{
  "norm_place": "pre",
  "positions": "rope",
  "init_std_up": 0.0826,
  "decay_shape": "cos"
}
Each number is 128 + 32 x the weight over its row's rms, rounded and kept within 0 to 255. Layers, rows and columns count from 0. Numbers have three digits each. The size before them is the row's rms in percent of the matrix's.

# down: layer 5 MLP down (transposed), 384x128, rms 0.0826, rows 105-139, columns 0-127
# gate: layer 5 MLP gate, 384x128, rms 0.0827, rows 106-140, columns 0-127
# up: layer 5 MLP up, 384x128, rms 0.0824, rows 106-140, columns 0-127
down105 100:168077123134114097085133147095187066133140143100078138127117167118090152107157117121107096139170108104089145112136119149143113162182136109114112112072109116102088182162138075081164105132159048070101136176205111102076208095088088124062118129169116133130090136176161106159101102081119127083085118075101098118135100122093159129136143081133131136175132125110153118107147154123127131115210
gate106 102:158133100135125201099129075117160118138143170137130127118151191085110171097121115134118094164144127073148167159164201074129125101135172095102109154113112090119175107185116082140147124113118107153123129116091154159130079196118118145100081099079161148108114167116158126150168151113136102094130067126110090150137162090151119096099111154092025125137121052106145089080092116113102197140187
up106 105:074106127143102082139112085187145186142135129125116116147135088120166117182155114138191126160115169121126170111118059107131081193121132113113070092085034073192167140123103129146123111124092101155185142134138157154172124085106125151111128150093122129134170154143122137107137183099114112147111133137126081143142106095140194142128149074112189163079127085217132126097164086116176104099127
down106 103:123114142081146144078121157162118123199124159134131063109069153097205106072088150124050173122129083143059075116159188113116124115127120126060099124103165096092145143140166166150136136129186159114099107108164145120152147132112135151173119122164121092102083160119142152123093103099159121037154117090119136106134157140150130163106180125169074114154136067142141109145147075143136123188091
gate107 117:132192090048155143107150090158117133124142083114132130181159119079161191119143133156092152160110160052111152137085177110141131132136130174075154121107118123141095135141059119138120184139112131157133175150168097082086141166086102165125119144124053131168124167150107170102100097131059181146130136109152116136135136175110117081091097114097200163101130133209141128167154065137117125126139
up107 113:117153200103102139106193128088148090069104120085143176122095119119148129140130098123103128069109129133178155090139126097147126090170121142099148081083088138113176088159116124060117125099110119152151155141069151087129153105096143105121144174105096106129125123153188127131138113164162140154129159186202095150119037154089102125185128178120150074157119132140133037125148092144129160196135
down107 105:132113126107100105103133124185073133178145109172114119147105154175134111105096139111111116150210104132148105142151114127118121080127139101145098188145093083129134130162129138091119126136097126114143131084202133160106102068153114111120152087131099086140183112119088124155120165060126079160159074096099229165163167062143168100168142098112145104065143097147089140154125137197111104102198
gate108 096:138118111062141138077133201166097110142106073170115119113081149164153167107176140167155146118161114142171187068202136047131128088158184149076125134097148121114104116126137149178125132087134111098148176059107142146140158099171137097117158177100109146067138164113122128153154087125144116163148097112127123154169110126145102124181103114194124132141137114122130119128027088082106094106122
up108 102:117103102104145144033144135159137156135156089129151086133113151175112141098175129133092091159133108138144161130212115106123139124109134106101152127067140116107168069113129153129129142077068122068155216060110146151138155104168056079158136166134114151109121115160102124184137110129109139118123098112098145075099123175186140108102046086148162117164110143119118104109104111045113123086122
down108 103:072153110138151159120118117101154167202166179123166086143138119124168125074116150145121116139083135123142127178180130199152158128114128194150119161150130116111185107177159077134135130121118138115102182067150109147111146086157104068138132081159185117128114121062137141104190114091103165098115185122101124135101155096167034094065156108137148102153146138103137176131141112137109192120084
gate109 118:141165169136111080121153148112114143118142173068173101136110130195094079147134154152174108144141114179161114103155082137112121163156132103166079174160181109115211175148127112097159091173146164101145134162121118163143101109170119059187146110136092160097153135186080075119088182146110122085129126102129198114111172102151153139083093138114120085140075126090165139142108102107156129074081
up109 110:174172110126170100109087100125152186119179152133112079099121192096140183171116155153067159081150168149108121108170145130145111119177168140102091155151185094169139142160152176105091092097171110179166070121113113178071120166204141150126145165168161095106128157144122140148103127164130113069090129097161091105120119134125159147085100121161134089166131168192164178162132103088118116127137
down109 108:082145070131149157196092089151146147118153122183116055104086131119128166173122110068133163142128097128145107120100195094110108070119219139090177109149088139114095058118111102102089198142141058089129110115105178121173124106105090141172099118115110080136143145111126129156117151106106115141106122113156073159105196131120138183185170142097162112120126153157121184123114121127097100156119
gate110 097:110152049079133126112133103138144134106107128086191139128140158073077146130133138165109159139139172092066185148186151140151154096136150094128119142193154150157087100133153088121125135173183120181182125110145191121102182110145076168127188176161130113186162148114145148150152170110167174126085159143139115099118149132154137146049094135129154166090143106132141141140116127077157164076190
up110 098:122160105165141101144171134101138123098165134141153131066103053149080099139183123133168138135103195149142161079091097130145103107112121034131136179101170109101139128118165159074122115127109106122174138085128112137176181062169139132134096178143166160168100160167084161134116208169148150135134127170131120127135087089199186112143153087147151125097121130123099166111133094183151130135176
down110 098:145095114126168107178156117100138093119170112117085114214152171123165137126095135085094133154175132124080126131178112131188141121169156103160116093168098146156109145168130124101118125112072160186171078151163089082094130197139137162122113120125125093136130127149153091102097141139151052174118109169134076144071154160190132141122080139138110114179203090150134093151105096179158174095168
gate111 106:152148123118163175183112120126140141097125123078121097152118164109135175150112153096131102163086167110097169114074176061160131125132159104138139128161127155189149162052097082114088113113180113164159184063183153120128172109086083212125103140125096184173114125116151108129132147155111147163139171093134146159127152175102171104059142117127150082135097074091128183152151097085117147112100
up111 105:054090141120140093150113102085098126143133075103090117078157115124117118160185068189152110113089123113132137146191140115134084143082137060135114130132085127055177109180133119127137084103110175130144098145073094070183134119155109085103204082114120086109129087155113128180117121161134156085146146160125151140110194170119093142158110102088093091168074132132144170170093131133111098131148
down111 104:109107149135123114119117138161149173134194085178173109118141178105136146129114125126073159079204135186161129110109063168086089180123107110129191113092111116123139125116091126052089130143095155112036172134094118189099074156147180139119100130201108137125105148117098131138120160128126093180149095129132114073145168135119094153178128198140095133111170119081112160133079123126153122155143
gate112 096:130108101153139097135155126180124119119081094117149158110106185121123141114113082122154164101109141146151138113124104132143067129109122084073148105158101139185154124111170083104040156069123163132099156124169144163165108100130062119150128142113123095134140125099106103136177168058146112156152126144142045106130145167160135184172123164153142086191153066189102184181090155141163057112112
up112 092:099077130191102105125130171125164151141114109147146132130092134143211179157088133143209164120126178083139118126135131133140101100102076128114114097113093169156146094141100107092076133067139152106125103161165136143157161091130045116082159148091109123104203087138131108113106145145171071149194131145137089107118130174147151168166109171161097120156167111158124172179062104143089084111147
down112 094:149153138093115165146132111129152124120109095153138163111183122120155139082173137151160096114150095124074155114128158160184057116095127149150127156106155093122153170159147209187167099162161111204170175178078107135110128050120163080133119132118154129156135106174168139129049077099138118139094132114155195151126142110085154085098133098109123158099084160111140084072176158171126145124144
gate113 108:158081113147128143123114144096122182077105144161143089107180151124046137108123125165080142087160115171154098184106157123139100112065172148143111122132122188140109183095087132103032138172137129106085139194158141113081156132188166089145139168129115151136110163118145075144092124138078188108142137099080137105077106140110151139124082105085117169156129159115176170137080116107153116075103
up113 110:108152116109083148125107133114170109158145072124108162149086109143119135162111070127074149165079119113072165144153110122129135113109157130119189150146168146093086178176183182134192144090171120099116111149152151141153136176113173119117056085175095127169107134139114161107102170063160134087152125148106050091165122178113122115084116153134105082150063152129076140179128122155120139153200
down113 110:132151114066049136125117154123164106146173125106173147135122119156129126114129104131149151088151114113165113144130094114142149144167166070167183148146180071095105128218133148088113112132152099161140107157177063138125178163074124132053125218137086169121132175073127178143131047112147128141163107159158125115182150083122107106110141145132146100171138155142131140082110131117121074125178
gate114 095:101137079156173153134106135067102138221150143146104129115054173106140097215125086187143130093136138156116086172102155124145137138123133017127162153139100121138128143119088154082108126120099107151162150130138097136124144184118174140082122118113205070128060090145165146151154094146131103158154092122145114129082108076127154163137165154138105151072118107110067147117161148121141109152126
up114 100:132119111117148147140131101067069126101044182131140091128170180097127103184107126108085119145138165118109102186155144142081129132132170083127112116167194127133123108147119141090133094165114113125134131178200153156086143146152091110135049085112156168148126133148125188090146126145126121120132115105170100039069130064130088158112087172132167107107120185107089142131143126133067190114124
down114 102:107090153115169162107154172140115149119154139115134126132144134095155180173112078142101116138158142132097114182131165117085236092177124077158148178088118095203096136127152177173128123109176095099154126093117105128106160123166102102085072131110139111181119022110098144125153132113097140134175097081135124119125109128084091128112096131147139151085131183110130150129145143059159172059128
gate115 100:127125098065083084054155089141154149141089119198121150122124128063112157094162114078151076172108135095171107151108121110161102106137082124097144146143127095138147189068161116080171142122077152130198143126108135092122122161172189094119129079136150125108102146115133154139130079120144083067088073110136067156146102068110164094094162155133120084171106158157163154162115113110155100095148
up115 109:166137148047123083152119133120086037134133087180112104115126106116128091060118091115089078123132130186112124133159157091139130152122062152088174123131101147136109161190112103185116109115059118086152179182150117145145123132128118136131177099092096144168143187090143164093153129091157103150160125076148135100108055077141141174092146136166108162120154133151123086122101092078086101149136
down115 099:127143124197103194142091130069122132147174135150157127117190184116098176070128154161135110124147117086147185161106100101070149112104144121158142163161128107121170158114057075138155140118121102113117118058154142159158169117132155135108074129143111144125150118126133167207136102152128161149116157117108128186144142168107077128114130205116154142128102166065097215150110158149155178081152
gate116 100:184119169132118107074085083152172120174079159113150120122108152158126145070153120100099165091135138175142175170137115127129125090134128129104102160148133184102122110139105179146061077115123190135157109036195114128142081129098083120074112111148149149106073090130160114136123122109195136088135112149125139133197137178148100169121106047138129170085119121105085097130134097123169144187133
up116 109:187169103105146128081100113128040098154125095146158107103128099113130117095141117125110160103137134107133120164088138105058125157083132127130165101186133134066156183111084171151161086116114163147052102108200180132076123056065162130088204124138121085148138158149132144138184118104190149154108131122136107112181118102119085159099119147127109135077156148072154107128101099123138103168116
down116 112:152153131127077144138145113116083134121104075180158102139140057137157075097110162175110094094129174148143178168100156059129094169110114125131140125144163181067150100091120155175124129144130114147065133150144137146115162093069138143078212165102118118100153113117139119165177108155147107178157096181112106159121100160112081141169092142086068085043121122108087123084107152134159152137129
gate117 094:127116201095088124143097122110116156100115161119112119157165145139102190149149120114114180133139097069189136132171162132141147150114075156073112063103157152159129117126069103195174087126124117125187039124118102133109128026106127161134178093114140164111068155076147112160153106117171138139171134151129095175131169129108077109135132131083122097093161145159111085130131123110115061111101
up117 098:115140072133175106115150172133116113197135119164118134080153161153117082132136168122201084119104094115119137111105048106105138138127092109131130223156123139120111123139146113132101127129141149115137108168094133147158157196166135101129052146067122175138107072137139166146080150125063156181114142142162146075133096103111170155098121132213090068178161153098154116181084115159143129129133
down117 102:144083116135098149097113103157105136121116156127099146095188076124110106152109155132077080130099131162149156094154102203157126130122073069166096185163156120144134141168141112193171157145117114153085085117150119106186107176199123093146109136083166147149081083093180109073097150110126109163092147094121154081164119117101169125084081109131062099129128118103134074168116088107156143198127
gate118 096:114113077126159125117111121131162087113175133205141080161120104101109097125129122070181096076136134119118126136125156137119146106139137078178141112130146231182154113138123096141131157051128140157155130097100155104153096137117134081121116054025152145125115126023118069138153201167106171151115097098124153095142148116154134166170173148158153107146117129142147115104155108132156145114141
up118 098:170148170134089093148093149168099092164106108169136135119117134159098130136071073136089172127083116114103181115125168125147108149120119091135129149079121101110220108125119093109108084188112037155148171140137127123150199068121153195116125164160144104147123169181107165140126081078121086160142152126164120111122123126121108103106109106108079116119134156103077108084177096169094065170088
down118 095:015102124139120105100126135192124126142151161111131122163153134086098121070097122071082140107132126102123176175108172107072172099101136128209158161114143105136158088129096120157096102117136127161166135161156134107234143038150162127095120143157095154122113096053100129091180161150111145141161096141132116113182127128117153137147174147091100117112171123163155120088146148147150110150138
gate119 103:188202047095185089076180146133124145144127149163167124112132151130133113147099117149169131169177119138149146094135062121118132144168101149141124137115106107140137116118154109158105107165098170118136122167217161135172192128129096108071150110115123137194091145183149097124133145104120212112126152125104154125138090184115065146145144163192118127110120110133121172148099143113135133084218
up119 103:134054156125080085164135070091159107155185086129125123156128120114069087124195097142111092094109134166143121166123090131159184130116122133160150107126160144145157125150143125145131130118177098116108152138109123130158090195083149108136163121151201139183097134103084127063136118164123061126106060086106153086129176096173154097088112115151131101097128155080178063134150143115077145074086
down119 109:135125115095124115167116095115113079122159146130147142118170064154056147148173102111135127147139073061120114184109088123129108070090118137151083089103158105152157185121168104157159145130124121068073095159160192140228133120128125089086158134180104164110135140167095152067161172138096152100116146087085203111127140130135114103082135144140127135134100141104109131125167177164096121060154
gate120 109:102133102144107070085142123146139195162053092114083066130116109129182139105172067166112103117141092126168120134052132144142148183157165091167078130139170141106139134088061149090172074139162155118151127130140158138116127084129151104084125147077188110119146141170115125078172086120108126100190105084127135132064104106110112126081094095161135174088133139135078114133104112168100090144162
up120 116:131098094172162100165164144166139111168106096092129094115105165113143171100111133087090095103151141133166104148190118110199139140124135128141098159128124105124092015176183085079116138132139212200062099135173125152143179136171136125124133123107166161171103128143073142070129150182100180101144094119163128129173150136114130131090149111158153126144128129155123059142132143156150117188121
down120 111:084140089139109223179113150183191147166130118110127179120131152091145149144140126106150148105096075131134127123167107118150076129143103093132083111109130101069162038090126099200153111118117137154127088166111090119169171144110122063149124121140122138171162218083112137117162151183137167085137119122187109166192140133104113113117142078162120185101121121108121130109148129159152133167176
gate121 097:114104172121143137157167131175190162072107164141098125148084166142091095085144145117200112158146096154123116117109125093147125094114149114089142157173172045164075149172140140165131167088127124119161126086117119175147101131164085126173086145090105208156120144124148142119141139119133152156143126206085162168159126104106152151155185071175135185142145150092111185161098069108156160138107
up121 088:118097141075152171132167102132140104118158089134182108183129130093118082074106119146157131173139086112171123116084153162133064151109169098161167070137158049164147191090119095147138106169116173104117169135152094105181152086096144105131140163151125115110071171161079133122133134118139103061141160134127099159120145068092108113112113154112154127156092192136171185131109134071144168088074
down121 090:111137129111112136084078159127112066146118081073129129089148170140149144114171137106135152093145071113140119161088199097128116087119152113168167150100116181172146106085124094168136170113068141155116122079123087125130092082131145165065082124109118116088151100108137185099215144106175152108095077121113123117154112102141103099137154216200078107098171164140080100123115103120139134094152
gate122 104:140152140163193143152095102151108174105102105167131136175127116129124125082115061159044123098093119126119132106115110080177136077138184093133073024137153131117095124092117072158122140108070126110128135149130114127154092120108100154112074160110177183062101139159106105128134206078098080116143131107092146135080146130109133131141115143076137083122127117103168124141148062131108061108155
up122 112:143136154158110122083126137111088123114167133180119132176125157085119100109086122120037152107155149141099084167184173136149173081134141084124099075141153104218112074109169138141175158149096089129140115100089105114082124159127070178122102124156135121119136131129137122139127078108149120111161117058102127125133124100062133133121067119087192183100147105083125148141122049102054098132125
down122 104:126149127167150103062154134160086119133166162178087109074118172160098132119107124131084082133143137152117164131112101127163129117151107128098116063124090075229154070098135117144135127109107064137127115134096082173082156142115088146123157080101183089126162142084130084106130132087154107182167145136161125090103114172042080134126115158146132096128177106174101143122121180115103091064159
gate123 102:115124095087121143090152074134149099094119129178123152055138168150144118187139099073170052132196111107134111119147144122107107068120167081142147108157130135121126043072109123154176144096084119082112130127156102153200095140106123125114109120133081158116113166183106139159146100115151167127166138149091156120090088172142146138127080104101118185190181128104164094092072121170103162149098
up123 097:154076157115139069107095103117184114159120147145135151168138106091074152103152124155118039177183125128094093179114147119119097139177165117154082101147100125118131062147092092177116118164181153187152104134150122159093098172103096120189097164130172100173095149171141153117124136157081168134061164118156109127106193149137144157161094128093099125159082147158097130131078077137133104170145
down123 094:127137076066109118137132164130159128087114129152085141171100104155121128146122092091125143159144114141108129109189148109140181112120087153100133173105121180171162175111081154102184084099109165046098124087141171136094107159142150138129092121094142078118199075147120130104107121148131096173137089056091119128127029165137132172086084062143203145124122117145138155126082139103131144112165
gate124 092:179135101147097140090127140138075151068092144107128139154108122124106114095124123063126106185134112155056121174170148129091123116138134108165193207079158123142102168130141114148116117166087071201040178121173157084103098166113163193098164132121129112135104108115078172093106175186109138135141130109082163113155110085092138117145095115107154135107128164085144110130120127136096090072101
up124 092:149186122074117157107165121120104099110175081126127175155100146110063130098092153084092087127181147127112087118188157140110110134132141094147171141122151144134145158109118087179163149174119044219120138158108141098112119118085164115127139105141135159156178109066151126099089147085100151147120139161076146121154142154172137074125158104098187093079124152175163124145141054179162169117156
down124 098:148104110207114110095098079126137166136131119121146116118089145060116120125127144164116093067170163103075092154209128123167106129154151140155201148136153099188090097131184183097141156113117149124146122155109091077159093104164201122136137169081125104127215134183106092080120126118099148095120086122101136118186171142152099099123148112157136104110124129158199124163188115131149146103116
gate125 101:134151124136129070126134171133134177212158172125100116129134166133146125104131127105110198124181116120129191141198109149125090174133161160127180115048144130164151101181104066170138070112068148087141139108127133145133159101115139082159131161151168149099098165137188096156120139098118163158085155108105150109132102106095087146158139188073069108145155126157179190099132098163109102141144
up125 097:134106145022158147107086132112158150088136131123182082105123096156089128134122065086143161113146113135084090143072137121167104175151125174171095108138108118100097088134123131083137116077172080081144129168076082122114124160158206128067118051100153105161124112107115128094126133148160155153159133081132151152082121094120135117141125081135146132088109148103041108109207120120106131159112
down125 101:161157128125080140127079197117105100094139214112103096095106107132056107180108074161155167138117102073108167167043175181109102103190122122117128144150100108097102128186153103115102118080114121108122137149043106130072136102141157124176155130122120131073137120152142153101111108097109130127106080172150129110177135128127136097123188096077104158172123157142117102120118113161186081133160
gate126 105:071100142132176149112148099160170132108127146112067112139154140182120169039155042179123154124073116135091184147113119135117070116195119111138126131088096148095140133109078088115134097177136105151086087129149163183099157129130137134150126185121135142141042128156162088128169094152118088098116128150186097127098119145121067148106139105100124129111137169186149090118118153128115063158076
up126 102:113147104141172145147159136106067142086205096000148120127129110155047160120146112108156116107111109117098178087158162119143101141148155119127115162118188066118142171073127126130142094102150115159131141099151174103126114119121124049131116186112162102128145092111094156091093128180155148172141115107178140128139044119120075124141079112088137099147100137133163123096149133078119073134121
down126 098:111155126124226119135120110105154154152079175093141124161097126092154138156122156057153112173112145101118101149169093123154094163118122195114140133109139090140124089141169071112126161100118178123118146115185156085157120124150123047156122097181146154162146170115086093162088195141096185094145166137106134131120128114127148117160152095124192187122096094073123138177095141222121137137122
gate127 103:115115093163150154083091096130181112157087114126144111095148112178098109098113165118142128137089082127141159141123163169175122111134129137122166087168129080138108135137158169053113084072141160141154096128075137087157169124201152185138081087098156197099142161162112095163124158145144163126092086133116144066131048144106092124143162151048154163091132091102145164126101159141164077161110
up127 104:111078099116147198119161168192158156125106071161122178139092153105177153088141126111163123155105058140154156111111159134139130070104152069090088056103128156123140128111163155066158135082181113115117160105113135098154153096168128184134126078155117169144152164150166141090107095149108090144137081194125132081103136047094103098120148076112147157148145102136083166127165139118119102168152
down127 104:145124134053147136115099136138181146121185124091140141151155127073154078133121144120090090155168111145119093077091092142124107054150143127175131095119099175107097152124132105108124139135091141085078158142128135168148145081081065161170135028174045121140155143166138104096160128154126103140097134166089193096096139173151162119140161120202137120162133126088059118113152134097153108130101
gate128 086:143170146109120106122138141098176160139197133103176145143103148109129150105100135118182184126084080110096113029078158126107066158096104156103135084170084138131122136157124128121136050120100141167154152177134097114172106108123167125177111173147109114139160115158140162155162147149134139097103137156132166113172059095148168172206092109109104160132149102182125098154113150168206086132110
up128 091:113126084145143160140167093159167116076078135065133106117109103090164121084112177101154128141129152152151178075111069142148194176148139160047108131063074111142173120130137133091133082115110135081161110128165156123118125163090122092185130115179141144144078183163130070048130100097181147115170118133129139088129152115123111084153168163137098130120055159137127089077106129105118148114141
down128 099:055094117135137182115112093120071095175089148039088152096151151108150129172082158128070118148131130190157140182164120095114173105112127160129166093077112154097150132067143109166131129109123163077147138100169126137097167081092173152153163112098141174092127121172196118144164078090112068120106096113106126101181169114128162118102119103179162168127108093129090080123142138141114125092127
gate129 098:122128173086070155083172126140118156145117167123070139202099116092129100117132121147079043127090164112159118100112161140136149100158090119153150099108113121111101158156128103178049142141116092117108109100150133198155123112107113122087083189118081165122146145121197134144079109142128137159108092171128143088154152122168161137096109104084063193136125066080171109107150109113115193168142
up129 092:104140087137140204133174165130180121096133128146099161078131178059133120142158115078098138124162169129138161097152151134107149150128101154193097079126124085045152142155105095132100067095151085171139131147144143150129112105133118155198067133167109169096136177076126104080155104134107096098096087127138084061110098099097130085121193104121143095141127112128184129144124133150156157056148
down129 095:119091141207153119137112112123125105136116211090094144117072161131132134111113142116110117139123115182135181167161164119158152099167157142072130079187152115141195159120126146124072062070103151174119157163106112112144167100147091099132167116055137094192144119158121110150126117171122089136115148118111117128079138177060141150120101073117078142092130176110073075155142101161098148130075
gate130 101:113208134125121132155126092134159126094116104177149146189115116104090074134125135113096123099165124164176174144137120112164128143118164062210105104151143148090123143132099109152065115091137124163119103112105111136162183085079097100084119130136065172072143141100147092108160077082135150105145192125140136094098137175071144160091113111137131145136107140058147193104129106064138090197139
up130 093:139128155123073118169171068139150150075141163116120132137176082152136191149124171164095163127148139210150132085080057107097117103101079118105143120134117160119107098063135086093156137124123097112154138104077053105127145130165148129184126123139117159126157115114149098141100166091086109024141107104138113150128086128159106111095168068078158151095119101145161102163143139101079106152070
down130 095:102126141129114094119135097178133114111143100134124168106107052132105059059150108138044192102117142078181111142097135139095138123097113105164189093151064153184175117167101176181098107116122123171120097102131055141122128126114050105108119119123120164073138165090133109084148120118108118068146153151141179134080091151072075128132152090109138128112128162136124110137108107098175110177141
gate131 101:104126125141057124176122158125138154163125097176161169160137216133121102068149107099118177079131206098152141153130183113078074108151128082124140132135158134112162160136128132108173137165119106134150093190088175114114170140179137097105143149178133137174048104158152156084090128139158114114154152124157139114137159152092095149185124108123106129088123070187168147081117168170090154141161
up131 104:121100158104085107142181092116162056084146122104131133076096118087094123189140116144116122147141116151143118160155093133172112141086103136094118137114101101018141104151193134081086172095233112152146106079190110152167086140121163117166092127128115095068180109135120194142126169108093146115077119123154121148150156110161187116113133177114145131121145144105124158120154125074146153105114
down131 104:138128130090132124175164150126151091197139066118129200111111138074117127131146146047111134074105117109159171151165112143163185131145156106139144194097113081204119095111139125111120103127160105097113113107127054087149095126147155182117194127091146115162125102148096190151105126112133178102072146123090159089152164137074129116152158123080122104130128076149177129175129167073129139071122
gate132 092:144097137127117073120146160101051134136172112098096148159169073106093137148068131117138146105072111100104138155211126199133113130134114104146139116119128113141089151196165113109159088153138183135109111139068129126196111118107093151141116076143155082134115168161196147123169084128104119086150079152118153145055185115162118151127141092117145125138092168154152165149189192101151122138182
up132 088:122117131079131145147109124127176175100124125173123150134109122104098153161177095114138089087136153105128148019138132135129147143164105105078082146151142114179147075139145099132102170099134113107219136086138075161114198170142121109143120160108117162096148060102062102170123131107095176097088143093112122115160112118054154131108125142075136061133089145093086102145119138143102154058095
down132 090:170116140176097087154122165129124079125100125073126147138149093138053126120135098172074149052100107121136133129124115206175122138157060116185057032154085151126136126146127154170123059190101092091099132163123129113097133143140121096129113080061150105089125114145140129124119125127148117071115138117168173130087154112105108116123070131157140102107132136155099171140106097129199157169126
gate133 099:105118071148090162159080115179058142148095122109132152121160077105120139169089123186118143145119140153077092103145120123159095141158079111094159154120119062162073093185168130131145156124130124137085166147117184160065084157096112085132162147073125089136143146120177168140126089115203104158063159137155172172119103112136122145152150178125149103126077138113134164139091097063171166153099
up133 094:099121105173181145140157118139101156122149082137148081159122109137165099139110106139079100126181126058173123127114094116122154189139094111156161140120137158073143116153140156154111128103119197185130096152126165137099113130157146063064108162138081132089078140059131105155168177116161119198183128127135177166098119143092184161097212153109158178127122104125190140117141128081099118115168
down133 098:081125113088096088150105205153136131103108104123110162132139087098134152147131075118159152165156102147077083150135154098104097084118178148107080169120120077073161137198155135104102153097078128174145094160167138159108157136104081127118114122115147127067110091164122139119183130132117142105108123130211173177083108108176162142172141158131039144148136139094149113114083189087108118094179
gate134 105:169115122152073132133153172103095144109136142070158096120166106140104161167138129072146132142144069077102118185149088132126078114140113156122149125107095119149107123139145091088149078128074112121109086098179171108109131100114192098152150101161094084083129181064118149163165103174142190189130115087056189145075189116111131195124167113131123086128133131133160122093121144112157190123152
up134 116:092143150103107167160124117136156186129053100175085146114121132128144138157156121139134143116105181142163125099165147128171137120116143074202113106117189135115113144177173183196089070115188118137101150146071080152110099167109090147143088128185097102161106140153081120077131103105083106146132161173152105118189122118143139095102121131114114096095067165172106193089111113149147080130182
down134 109:109165130130081131175133122134167113149086153153094187134210150142102114153154161090141096142145124100133131108170177092132122163113113112197094137110141121135115110135115151131104062144118117112107146141139090180145081111109082091091092094193155148123170088163109169070152165179138106157149196167173125111141108155153068108108165092158153139153063122166127115107137101184148123080223
gate135 116:116124090127110146206125130199151143116170156169125160141133171165054147165065070123152143086125182123129146141082057131135099065162089167127194187111148139168131153166105136123088126130122195117076132163162129111184104140104175109119162151154134133142100167096165118050091133162068154191131113121112097155097139085117121120139102140159148158188128140135125136104156109144139101144133
up135 104:160116166128152076164164101163114120111116173097089178153147101162056135079039067084099161062169076099133179148135090158156125135108074105191159107150141124150117131171097104094136144072167140155138103111135155071154155165151120105130103140072157138143137141119126105162152110128153053143140152093174155090111057089099138134119163127101153169160131095129139105099139154082097125127097
down135 107:131099157133135132170168152132133179111080153167115106130125200106049165091055097088128115104195112106103129106070089097082076081108096120148162123136172120190104134161089109171108123112111198121109099155178096102156102134162152147162117132127121125151072145129169102128152200117132172167146162074116125136126141094123138170140185143115165123108171090142082124136181112146096064145133
gate136 107:152104116173123083128102159156151147075099143229169117131086162121112132157114159202111102119142127089085175144140154101166113073103122181081094124154110090134088121155123156149183100107143131133147152099154107158138155076169141147138151168137096120160122142061116187086058197089088140097148104120184117180093069122134119087135123171124104089081096145135105114107128127155103100097170
up136 099:108164097129116155120078124130107072096082150204134106114078126152129173133108188143122126169132135163118138169130101132129146101120161197149114116102098108144236154150147137167154145055110035159077081137109099140142097108101106111146160119156136126147134121095121162114041190131095132121107114146091165098086098158135112104154140154163169109101092133146105114120151134152113087088048
down136 101:130123086106112122150138069173184150181105135112172091137144085106156118098099174163150145114097127123101122095103159098180196092144141162125195134085151154108100121140098118154158165105156154149059192091183125145135212139119148054218142135117119128107096110135116142180093103090157117112181120172121170057129142139159158167147099130131084134120122124156082135143105152151137122104178
gate137 093:049161078140131184114135084119176087117110097127151180160103150071125081175158125120123145146161096117198128157113172148124120122139142140084147130140162123126163130091061178055088134085124124147179123109163115122121106102135143083105102063122111179098142211119171103100129114100141161163074122086114142144101153134116115115166177033125146112091188126091144087135141104125113156151122
up137 101:158162043109129057115115153129149100109184074102109086136112110091103123122136110149158108103067119089098141136068139099163048167134200102115126127109084127124132134122127107089162129121149089105152081145075156114098126098141132149071131098160114074165161121129088085148110165126151125105078128142172113149144112132187078177132081170091115065124119148100196103111098160100196151129139
down137 099:152086151116056092139119089141082142153161130153159082094166149169110129109116102168139138119044149038140092072142174116103125119142169105191127092090135139088069142169165086150149092144125098207105117162114145110067192138135130141161146082169159105103144111123099087137124104143159109083099138151098167170097117157158130136093169152109089127197108140128110122112114164147116121068102
gate138 101:146145150148133205139138136183116111109122167127129122138163058130085135102175119139192131084139157088148135115162151125109125124121146117143219088167097143133177135125128164066118141089064181108092156154095162140141135097117125141111098141158081151066111141137084077142130113157142147169129089124072161041087216045115123079137105139108076117112143087130126156123110099108127146115125
up138 100:084122140140176157122156136147129177135080168167086079191147126114117156136157103196125147119161100145138126097182145180078155110080121139141198152137130103142196109170103148149108150121127190155114100196103160081112161144108075111154077102091119172113121107151113080188190118127106132156170162132113162127194166142139149119120118072092132121155084144141140189158161180143114129170094
down138 104:077112087147143135103144167124076166135117235096091151166104183129160111129116120162125121109169140139099122129113167127123116102195159072142173170137099076158065169139062106107154138089064106136188134158169108154218124166071167125127120103106058166149107126116132164125081115134118124125136091131071133141150112098101102121115117106141133167160178131087118160139145127109127138196115
gate139 094:135160168140100160152130145088133179129112190078112115124124127120056123150114124125148175130120080137155111125105062119180113148176112155150119146109072138112132134162180095192167119207124095082123156133072081199195155089141131089152068131190095147092085173108163090138111166128126159115127149093136128097104065150106126103107155126082160127115096133106095095127143085116200119116153
up139 099:115145090079128171148189142139062085103148090119175064162140100080090110128118058137143130081126120134115105118088112127157185055129099125089150073090096133158131196059135138150099114179140114057120152137154159146154115123127160161124096138111131130122173138106128116176115157113138126181121116126135108061157121126152081136104133136105166156157186220094119053157117132106130161100128
down139 100:112102132097196099115147139131135133079126050176148111162127107150080139134134067073176040103091129113093153152107157102162146099029141150125183129089132115199123168125115144119136154121106120094126107129140138115072096138085128112099103120123120081180163102133112102113136156123131207172182154147140090132101134097103078117095066173100107134130159108140117128134113152108064120147061
gate140 105:145181130095120092141175102109106155113118150072115131162122125158143087128166118140170145165160147118140120133084130148112086144075086089124138146161145144135156093080130145122120159123153115117129191072117116185137114132165218105162112144213103101116115095132103144108178047191138171159123120097177108114155124159177113073131164074114085128127112059132087160174077160074153172128124
up140 090:161204116140134075116171096152089145157118089109074131089131114114131101141225173093139093086135160154128120116088117179091120178090113103118125193179088137157163114094124144140060167161128117155095168105129117179137142140125153125166174149168091107127105122117084118106136089131128208149166089136128149156117149197188150070118166099138070148129132090119128182165151139087144136135136